config.yaml
num_hidden_layers: 24
hidden_size: 64
num_attention_heads: 2
num_key_value_heads: 2
head_dim: 32
intermediate_size: 128
vocab_size: 512
hidden_act: "swiglu"
norm: "rmsnorm"
norm_place: "pre"
norm_eps: 1e-06
positions: "rope"
rope_theta: 100000.0
rope_fraction: 1.0
qk_norm: false
attn_scale: 0.177
bias: "none"
tie_word_embeddings: true
parallel_block: false
extras: ["capped logits"]
init: "uniform"
init_std_qkv: 0.0534
init_std_o: 0.0077
init_std_up: 0.0534
init_std_down: 0.00545
optimizer: "soap_variant"
learning_rate: 0.00871
lr_mult_qkv: 0.4
lr_mult_up: 0.638
beta1: 0.95
beta2: 0.95
lr_head: 0.0171
max_grad_norm: 0.5
warmup_steps: 200
schedule: "wsd"
decay_fraction: 0.7
decay_shape: "linear"
final_lr_fraction: 0.0
batch_tokens: 32768
max_seq_len: 384
doc_mask: true
train_tokens: 115800000
max_steps: 3534
dataset: "wikipedia_en"
Each number is 500 + 40 x the weight over its row's rms, rounded and kept within 0 to 999. Layers, rows and columns count from 0. Numbers have three digits each. The size before them is the row's rms in percent of the matrix's.

# layer 20 MLP up, 128x64, rms 0.145, rows 82-127, columns 0-63
098:467502512531540517532472548543578441482400536539505472479474451552547488499495511507501527459553533474530554538514442572433470493401530548450474544473469463450505490509504463443494570505490491
099:462485433567472506523493523520544499444492510597489444435534491565534495499436533515516502519529430522508515480445557532397489541471544465505500514547527472486533467439477410451486521501516545
095:496506492421478505498506588523534500533550563484514548430422515543559461466500477537508431524459485475495513490529504490510489448537476500441445443440519504417577476562458479449550546511507516
087:569519554466498477532402482564536550501436479456519423522455527536490549422438504497496502475450559473509486502440499457496450460477496468546549442457513505426507516517430499508506502454529462
098:451381535490561511445507519476585464472529551470529549494525490487463551485560486513555461501477591463541516447554470462499479549541492509538505515491529509443551465571498481525519547522466534
096:565504503521534469589475556550497516557509521446530540498523443472536584509470539507490487419458530497515507540465550445550493501468526438489526520439570539551569548508542508542467559476494479
100:444483570526496492484493504509498535507460486542531424477543506453548518500461515446539529520475424485486478459523488429509571499411500508470405466466588556520461485526486480517519486534563421
088:467503484444432493517563542411497520509513502411454553568396530560567568524507535546504505487447546526463542530460430455507528550512559499505468527497514497483547525510506477506485495506518529
097:503509558554528513530595461399552523512452467464543479575452437496514469498618539505528465518466488457503508493496535457531538552495524434511446499538515529457510512546492469452509460528504517
107:458430499456484531479506515528541556551548552536479511521532466514486545466461548465449468539532453557545554491425438408517482507484504536461478510561577452548490526456496563451516499547520525
094:520484517489469463491441509536469535531539441605479521465503464437537473447535478471534458448487503421469475585487495490491496570540443478550525556467479468545522511417462518561523548484486458
098:483578452515481514528495483522472522466459440535518475467506552538485492479476552427556563510425449573424458463554546539537564513548441526510569534470512451502500521468496483486474475573507519
105:551513580520509476599487486443580493482511547446559525536513510471565540553513492492537533582440472519505491532408520437503464473504459474509553517453505519487461473417511467533515530480506489
102:501464551519507547492546496451491464479499516595487445473509471500478444471573470540510445472563477554560528446574522462534470569603494524498492487526490438417507483485470496464464498462516460
102:564515465501510567520456499422542442502552504428428460502458498528548521418483540461452576545526482491516510483445505465468556592491508565469509477549483505527464550509521449507493496501557506
099:560503533442504520500481538518488501542465521468551488521407497472450480507483446547487500507526492487436487543440559490554425545541466516458591467527438539568507507512451518548500547437534442
098:463387422462417485461481487487518516541522514442533530484518481496484524591497526517511524465450435497442504487428430501489474514528455505440457507470542480468520547512502492513500463599463467
113:513433495513521521537534544551480573483512578498543440531555473522497520500526477465426542473456494520476529481525584492521428504518560486443542504545540545537532500468509499581542474426573528
097:460497547540584444437496527533582419415530531468479495526465488499541522517410467519476529431510457485467463527450501446483544566486449532526493467445512486492513533530450545452486487525485520
106:574487525556512511561471488498488561489525475528527574509523453519547462470535515476478511531399532462604525524536429470462569519532448432477557523492497536473440481501537514466547533507507464
099:539485490550508521554538417511492478511434515458530473528474501473490512485471476397401512480540460496464461536451496474539491518501486490527579567564466455529498444562519549480552496566454523
107:462490469476543537467483503485505413524538548449561550471563518465526537463539444515548542578439549560575453501498505468503564475461519496523503491538453506457483503528615526472531477496511524
092:452465497455552484536550564515458500480484519514516499482491500532473478500423485510497591514506448496397508484505539558533489478507625497451413501510516487473460450535496492418461507553502461
108:478418565461456483549519480501458540484541427458407475498525497523577462457489502528447512469567496488573427485519406516511522498491521516494480558460439485479470520494503538505522456466551455
108:442570510487515492566572515532516537512482536449487494501508582555537491541457508516490487422440537564518476501502543516479505465525495549458387510508503485470487411514522435460545500438543498
089:524469469425490525460441567544470518502494553489507523542464498519452553429487505499533513468510445372517489542458517485563449452446460488504484524481492465523470498487515449452401567516497495
110:536432578538482435518515494481433492515484539492468433541479514426536485483544496453536489497480485517480543471462475543513479455481596462418550485489569550484520466502463549495485526487484604
091:491495470458513438463560553474487491539516519521521410478483577480437456554478477428507496541493460478561373509521457548561468509481492549482482483579505555522527509512531498533482474450477508
092:430552568513535568527547580450479484472512532504478479489504524537485468506519505444478554494538445530447487499529480515458502510516417479505577527514489395601504478474509512505445499533524431
094:457516432431536382455518513505478477525538501469463444500459499492536522480483488522497464459498504506584502472456469558482554551538507569512556540453521477458503521492447429461507583543545493
095:529502513504512553445573471540439590512462438505476472441451439540489454581516540500470570509592561482492477520440515527497498536455511514478481447442549522490477511535499484487494467452485561
107:431424488408493510529517493461497500527512459520546510516550452437436490469493432517560473472496526493467536477445447439548557481542435504493491546470478534573537545534497489537488534540519579
100:598521441443481489553523471507572522533568553528498530482528443507508604515533525565479490479485467510489450499486518566501536506542525581508439469505470499505503576547458542486527490552530540
100:411547550540488439504535460521506524562566479506506481489514464524489487488477468471507425501545511510490567527466563495400547582468558540477492489458545522440422526514524490500527493505474573
096:446565530519437506491481506530454447383548554433492495511467456469500500493439499510560458528538470445463468500546542520565539510550519464494483463531481551534489544499495518482451563476578459
106:480437472444515501533522497509521487510494607475515537578473459504500493535470419506485423496565493399515536455475494508491521514509491494436528450438468459478496498516524484476507481550535619
099:523403477473496458453487525463448475501489451516454487489574554516561485522562490528471525483552550500519545509502521493591475587539519553559523502512472566461507486472596458480466449501493524
102:469472456533496519461521492529465442546446455442447546510495538478465454565545498421487548491577568512453498502473467539416489528544525556526456509542476478481592529452520525476518461545490534
105:581502477533492535501529456484480454499517556574529500523516482535464491460598565531518464445471492503414436462453506437477556469466537470450493515508458522522440440548521496481524432447515471
103:489530449461494469475524540461482454441530535460492420454498548541492542518525509557518496436542561469462551414532454547520485504508530527472427489528533486492483490516559536414455524469520592
101:468495480459510479546541526530576510498487432524517458521544528576564527393539530440428440541425511517470465475563513515485482477521445498442523595519468483500465539493533482512482466504483505
087:511554437537471479539539458509418446502517507485477526523539475542532522537391443461487504525506538495442440463466495513496482516518469536491506418482478449550440526502573484534431464425531529
098:529519529516564488506520448429524498547528482479505545490538514557513549471471514502459482423500508494519560572427575506515555563537478475495498483472477453531483544497517479424456574418560552
097:514504501481552547447527516500474492509473480522508513499517485367566503530462483499465496508454534509414579530495436502449608502523513530472544508543477536525412482468510460565477538531486527
088:585539532421484524488536542475512479433425502477536467525508494578525496439535472423428417496526426520501461501521578490539563530482512522534497519531463461462551472478518511473527531528498520
093:528545486496474461488511487472537489494548441463538513513429446547535551542431527509526460547550569555564563497499519608496456455456452495533517523482505495473511579493518456509440552451494479
# layer 20 MLP down (transposed), 128x64, rms 0.224, rows 82-127, columns 0-63
101:500454516546467536526487551516567473554513491525468502565447425506532510511516458526515546457508515554564545573418528548492526505426529499527456548543469605481517520515504510415511504533529505
099:490467561467461509495441524490423448520530444451511587486445439485485469559490438500512465505475517505466471442560479441489563434481406512429483475520515485501528549482538494486476503494575522
094:487513526566525429504448489430460510577529500514371496489513510514487473569536464583538530476508532544490458463462461536538536504592485492483480533517484527518539440437526517542512475517504538
090:513524472522478599488589472534489597490494549476470561452535480404486448561464478445506516486529515530579496518515499557521519474533465547479471475507536512528514470503544520444564486510434492
105:463492479492526527510511428525488496516467481496454516501444428520397497532471495530486508534497537475608467528479538476517542551515470520434519500472535533568553535435476558479453391537497475
101:530603464474511477551501480457545487458464553516497442478506511444568460505514479504481551483525573541453486538467472542543399542470495450476510539520471519483477451502510592464451539531449532
099:438576506583503519447561481470534458525439482550549506513516518532470474456463497517502494474581535490488500483566511501500507509464459586449444491513493491505512606399514515519488546471488550
100:486501455545474471556381516500513464499510450440501471556452560539476465554452477474474443460502471492488461470488546475492494496445548553570492479550482499510571500536511499539530485485523615
089:505507413447514451437395532561474555497542493508460529428438505494533526510502482483448416428508491565503530461542493550458489569492522491489464483460470517541445542492508509462492544495458484
102:557482519492541449541517517489459460498576407491496475494489445562481479515409507500562467505536457486556519512451509534487495545439538490516530477574515601541450512483522496566535524431512499
101:624530483482470479527513479502471423476461443487552561471473480489569470590545505473499515542449482488467496492532497508553453472494485463444513442488476485472479548490607490540489539534516442
100:537507443471517525452497503523474482553527488468518519466526397398503493505462434464472419495493581511486494528492428471472500453466473466513506510488554601520419488547541540517468542494501487
102:528488534531440612522470413483517557521549542509496513513504470524454588481467475545406519503529505535553534497483481517479457514530527525448461455445479524568456485406477491462503473508507490
104:481487452497474498494556468487442514490479445512513449568532547533444533475520454471445477516467509512533492589487513603466493540451479518532528508499498475611492498532505513606490432437501502
110:485538530466421522519579561555563479523505467516462561486461516516543514559459482551472502469521513484551534504482544503465420531520599496452455489480488550434538563530459516493569457483514493
099:507494453556524506483512459532495459485534523542514537496495523601505503446434543513525437540573508460559496565526515555488538506558459493527531414497492569495576536531494544526481481471574446
097:494485533521522538499505553524527469523483564530567495468538526497551507462518525541461455468490435497446506493494421493676475511477554499489535544496515477492514568524474554480450513468463462
111:480415494562525558516476516526544429493444452509531497459448562540502518530453468497473517525447473425523561521518526452506463500553507536494481445477568561539499508498524473560479463420442448
099:493493515413539493563593545546447511425555524504534471505571458509514438526508540457476434455532521448495552564505472533536504511537475460477467489534570524497517431535527550468481508471528527
102:514515536441442473573490447520429531405498465536518484483510424536527490504469510521534492423442511488514479557544528520481446459568452443550490529503502536423523482508535555471555447514480523
097:568531471469478548448514540532474438509466460529549442574497518456464505523549468473441515537482514537508522383490503554517482503466510480544469463470606533501496532529475534445515532449538556
102:492509535526549444517570475533572530501465493468546441502496450478443600549435503472494422473492436465467446489511545555501498488503495504549534468489499486531597514494447516451552544550509518
100:514516527488461445500539400495471478550477504393486491453490520462523458502505521485448513446432532518587436509474488459449522534620444537508553461468503487543490539462512512502525500470514494
106:451552479458532510466453533470457477575509429541451496490480451492428547516469527407526474544469502481536501485511516627457508502424514443504510469486516443552507531524559517546470526494493490
108:405452537449500496428556449498492435499521480525470554500427448517468505518452547494483432535529552472458488553502518534508521486497592562457474460511556514462497482529423463450494479534484525
086:420547485561506451487470448511441450452498533456544470492524500459495453479494486548483435470447527551464504500457498499502591513514521549414462513459533494433532473503495499566502464511406448
107:466453520532513496476432466483530541553509499483436477457501513446579457535519527504480522498553512553515472441514448492415500484514546431376524508521486460577510448496462441501461500484536537
095:534525458487454527520574433619537448531516506550467616503479469495525506437495525510481524532565504523506549526568543488503551470547479538475548488508428508468470526486557481510503469464495475
091:493474546481424427565468439483456534511502506527475566510501534486436486498506472558556538446468497460418438508543556447481473534575526502466433499482475468473482475543536440524567522499478476
097:573474473512563464517554416449549518460533542500489529516525505511513465470497490503468548467463422506502507528511548448517404521529470505493430468561530544510580482487497468549524402482550513
099:487560509556457508502486512485483493527474552509597579465506522524488525435508550530515557486539488479491497534600533504516453505458436429493500463521470531449474475485517402440537538558449486
106:539549494432489496508413486482428500550498529503421510510515483444471443471451460498462523499473535495418436494511548504436470458535459497496554501470551394508512464469439451493470499465503551
088:517464479462485509470479478529498421523480447455527511547559519446516419521530497511539500511485456433404425514541518409465513481434458463511479524565542546551547530506541480518467538518451491
102:491577483496524487538562519478470440579478494416513437503493471536527508537446561492557447488441476531512483482531511527435480587569562473536528531495543536517499511454511585507522544475467494
102:503467497482490515557543534544550525472512480619529459530472428446481538457524488455578586439518451511455496500445529497440492532477526512495501463459523492522551465489461496555592458503513495
104:413501489472476520532537549479512515516513629518483499540507499509503538556515585545460494536472561532565516497395471562532504489472491468501496509487465548541518543449481526435536512510531436
107:459469520463481511575474514529488439459483501529514486520485540468497539528442526507534493536483472538573493460529427559432480477504565473453488408555581529489470584544475561476507504542508444
089:472557482520496488504473512513521474485456437440565428525501484516569470477504494547524510486457481594513516452553420472547521428489524462527444517509486489562460512548515525579456470515586539
100:533523445514514521481444443537484522486517515506447487553595478493412456556439549504515478475511497529458478559466500484544442476452482585477575514500507558547551534507546473510566526452489540
104:484535507558496456459432502533488536505509542529475468468454437508469546538525478384576577454421517474520501489521568459490499539573548504472520558539463477510472474480497502510493546555452468
105:452478455533513528474408432522535517457469518473494486507459510465477419465479490442565478419485564439457517497550480476524555526531435431466475490516488457518517516571508491468583501516533456
092:472511445476469519445527440469522469507441553598593464489510546524491481416453474539509468499586501537549463489418553476514537488434501462464480551477453497476469485554472503516524503512491462
098:524534490552482486504403424544533487414486481548518515547499487473503479486500500459475528511514497501520567452461482476537492590525547494530525435473502508538368460558468519546481451520458509
099:478516574562524509517441484532479471498511511458460475478477525546439494527488544385539511561485421485569427503528565507463539517548459532507463514478500518600539470543483504465513472536521461
091:495505451499487525551393555492464546475459568516465481468501475514468493542486484514510545513507466518488510435518438511461523565528453528482513422514493492378517543581515453517522486541488421
094:507517530535516471460501530499480562508476527533448535471529546445531455464536491482496498458416438504466454479491453398471551585495493542479494602553502528484543421472500557501543484544484499
# layer 20 MLP gate, 128x64, rms 0.144, rows 83-127, columns 0-63
097:447448479461534480465465498499518536452504503486596494574460493503524465508511436433470551483544520491493512476506453416499508514469537535474513493517569510535489489453436463564489384570478545
099:453502466508468479513504474507524547522465487454571523497424478552515487579520498462542502477452457490598514565533528459505485553444523473580492497454423599469520475475518507514484546554544523
085:468489499602463509532524542449473533538531437542502547566493494528497488545453543502427577558458482457471576523490523551469500432505582508445525494477468479430509520464454498491542491530537488
103:557579440510524486412452466483452531490493460455490499532483490465563500541535428509495563467491469501568531517495535513470567506531468523508457478550465438473545562446494581511447509520532556
095:486519469517481438528504518443500490522496508402555532534531524539477442587493546527475477565508521473514519534513500542464562518533542502448430456558551446544439442444517503574486509468556498
092:505517588439526417478489540482468578490490529391523483440533546517538548495493541474486502480499507496445458446531436494439570529489452496467528492512493517537476499467519480476484600489548460
095:511533494595557518487509508466468558536513495443428509514493457543512535502498546463515501538473455470499490517471522542429516557398482552495502550546484531470466516480468535401547535457512417
094:485502520470446541455543528558507494489505509457489443408450463525454459456447528459475514458551521501501482533540500415536473473494531524451571584521519460562489515451502501484415482560544456
112:444458457428452447515486486474440436512520440479501544484465488533535446574552526513488550510553515521538500425515513509454488505395503507531525458511560520489462527550408533511485494449541523
093:569556487530521538488502486476500549443529553474514508559460535487498535568500573498522495545488533561549507476524421453481524509488546516438493376546487543477531497525516503611467489512511504
104:505526518509501503533511485516486471453500560450548445544477439496564510500543528444503487506423514543472468465451474544507494464539495417408447425406499496463504455510497480461491467466578555
106:494484461567464501460534506518468513360476440491516499583541489474495516516580446506448463418490487509518541543501491580483514512487483486448501510533491531527501519422466518495491474480592531
099:495475427452512526557541485506458461517518504488488468512487590490466476539460587581536523472448524550468510496552458520485457533506578435436504411437477525485493531479498485561485559532507491
107:502553474443488520466480401541534518447541458502443442517439454505526531502539557445510500441427530509456479514530466478537463549513506480516502525561467444421490549498485484456543489415544481
098:517509522432497473467495414466469480448517464447501543520537476465537505539569465520573466544442529457488482555507522530463568597505493442534448501530462502438459489443435543525469501460524510
103:555498490481550433535462497503446432401560499466526497513523490462518530510523428514563439514556519557508520605467500507524455518539522480434476525583546472434495507501521544532507525478502499
113:442449489462504485436485521493475513510448525493521517480483502422486443533531503442471475543582538492481398477495519476438467488454442512534537520555516540571500494499467460569560548532535423
102:493546513441427555465547532530516556526504479522496474469498533464486576524500522503495433513507500434530505457472434576545553479506558538494447520522466534469503489472510394505542577520493420
105:470491512491486489500504528392536528519467476524505546430419495422484487513572488499549498525480482531557537462450417515531484510432573515501526568493498461436455438541488471441510476461499530
103:505509493556455534479479517570462527418527528475632524510498488473471520522539578496544464507488506450544464508489440431515506466540491504539419431534482485505525462526445497478590512479513508
107:492491524455500535452531508527468507442525479486523494485485482493523521508613525475470553475504494454521505469491466551541511562428488540556588471425465510382453487520522513516481516509598534
090:494499482430519507458539512463524595495559483587444552564526479548474485484566580469582530496466425538470523475470509524452493479484554450481555512522519540559533513534484492539483468468498469
109:528594505506575530487548528489453413547527477505475497560526451474432514507536517478537495519457470494587478454595461473477530448518535471507478515494460513516553442498533461546492582522532517
103:508475513507485488540480531543433502479489475541520526552464564438523501532495476412464536475494444506461486487449438504568537557451454453518460439475505404558446473494513478504413496515483437
089:515461555487500539513537512471453573509494521529558507483474494517518549515474521462423528513418436481505504506574502515427577474500466465450459531438489597515496500529515496449452534568573522
097:467561394499531542441511455491527512488544527478631526493484494522404471508508523523509485539474495475512518520525582535458514528476468546546455522432465524479458477449528561511507555489485505
096:487478503511549475464566534513500493521548550510467495469445436502467489534498552452503485537502516479478508491517577556496568487465525394502502510491510512452516575569491559496619467505518584
095:545461475502490449454448449550524519492506535551530401510423527472552465551565478480542503575487467443477535577508514512494500510517538550429413491486524512497518507440455528451545483476493472
104:531547463464553497454517519444535500442557545483483453506509480529492421471500523444550503421494439571553537545559478502535516483540501556557507570524451503530539429446532455509521521505530546
100:530482517393536505543493497481471467470494534495502577465530557486527584502554506480453507514487473464519524504496501564575439554541531447517471539636523528533511526500450517516471483520505444
102:550415485467523563510463468479449508489455565504526454406502515530478490511606505403504471473475522542509516452523544521485533521565557518485443518515517502511546442469533539448480534555512497
100:596513480485460440539552466450511489485575499510539494494463456471476497508520486519509554574486413482540514489528544450536471489545488475529428453502463515519627530500490515478554517556457476
110:462448431481456573520428402528533475537516469548505592485499482449525532523526513508456466555511529531525475442512504495409475516486461546561491506458502509485546488586481554477503481497452524
104:480515412441486477503514482498488401500472553443563452462465505457437504528567477455565490493491446551503482490551547458492506520450518536482515582469552537526480505426562524542525491468482466
104:499468500491585515409450463533472467467515476477457465510540492528487510443590452450530528491447458465519411552525496504533455469462453493465433460569472446442516476514511445539507479530473514
097:471507500525513483458468398497542516520437466528454505499522499509556486498456520468413472506547555462469526581503454458471485518476474481466460513492509516598524586409520509487445557481461535
099:523514558458483463531523524501497570454506537492518510464481415443480459560532539468527558547439469522472537529516571528439496505479567469431455478500553491541461481578415496456503455518468505
102:506513461504508448411478584482538525444549449491608492479399507490532532478538486482568504480488516462506525452550487458554512551480525536463508547533524460437531470513489489453480514541537441
106:471466461541491493450426524501528556530554502523514554539491531544469441429498511515463485501508536479467478429498545464541438601522434519563492546525521499521565546459473567509503513425541490
091:516554549497433527473492501556489506418517416490428516509472538530445577506483559496534518454498451460515525489480490512512473456504514554476563581407484489487515497502470507438482548517571558
102:519470545516550530503482540539481482469470489537453565487509519469428489506554532499543508506510553481430503571542554484468421501485528478486466523451538463418452474411465469420487579457509482
100:528478492465564482535586527453500495533487498467570481489468430434514562483521507535505432490492531524508453525553410489481544465501487426526521498446482464475526535423453537511505542573570480
104:500512463476584431459479504502467493542442492528506475499477486543405499529466517510501566508520446432588505487471505488504500493510550509476553490455522417444478604576465486509488515547551526
097:472547532516478545523524541487582512495559491494471486477536410520482517510463515566488614428478506521430529493518528490463440499536528506473511537469453529533543556537426495515473588476510546
091:494451581486507574576477547422500447502509528484512532517518542489463563416511514527551583515467438467510537491516415556483461495480527521503485511518492519543492457493436553525484573470475533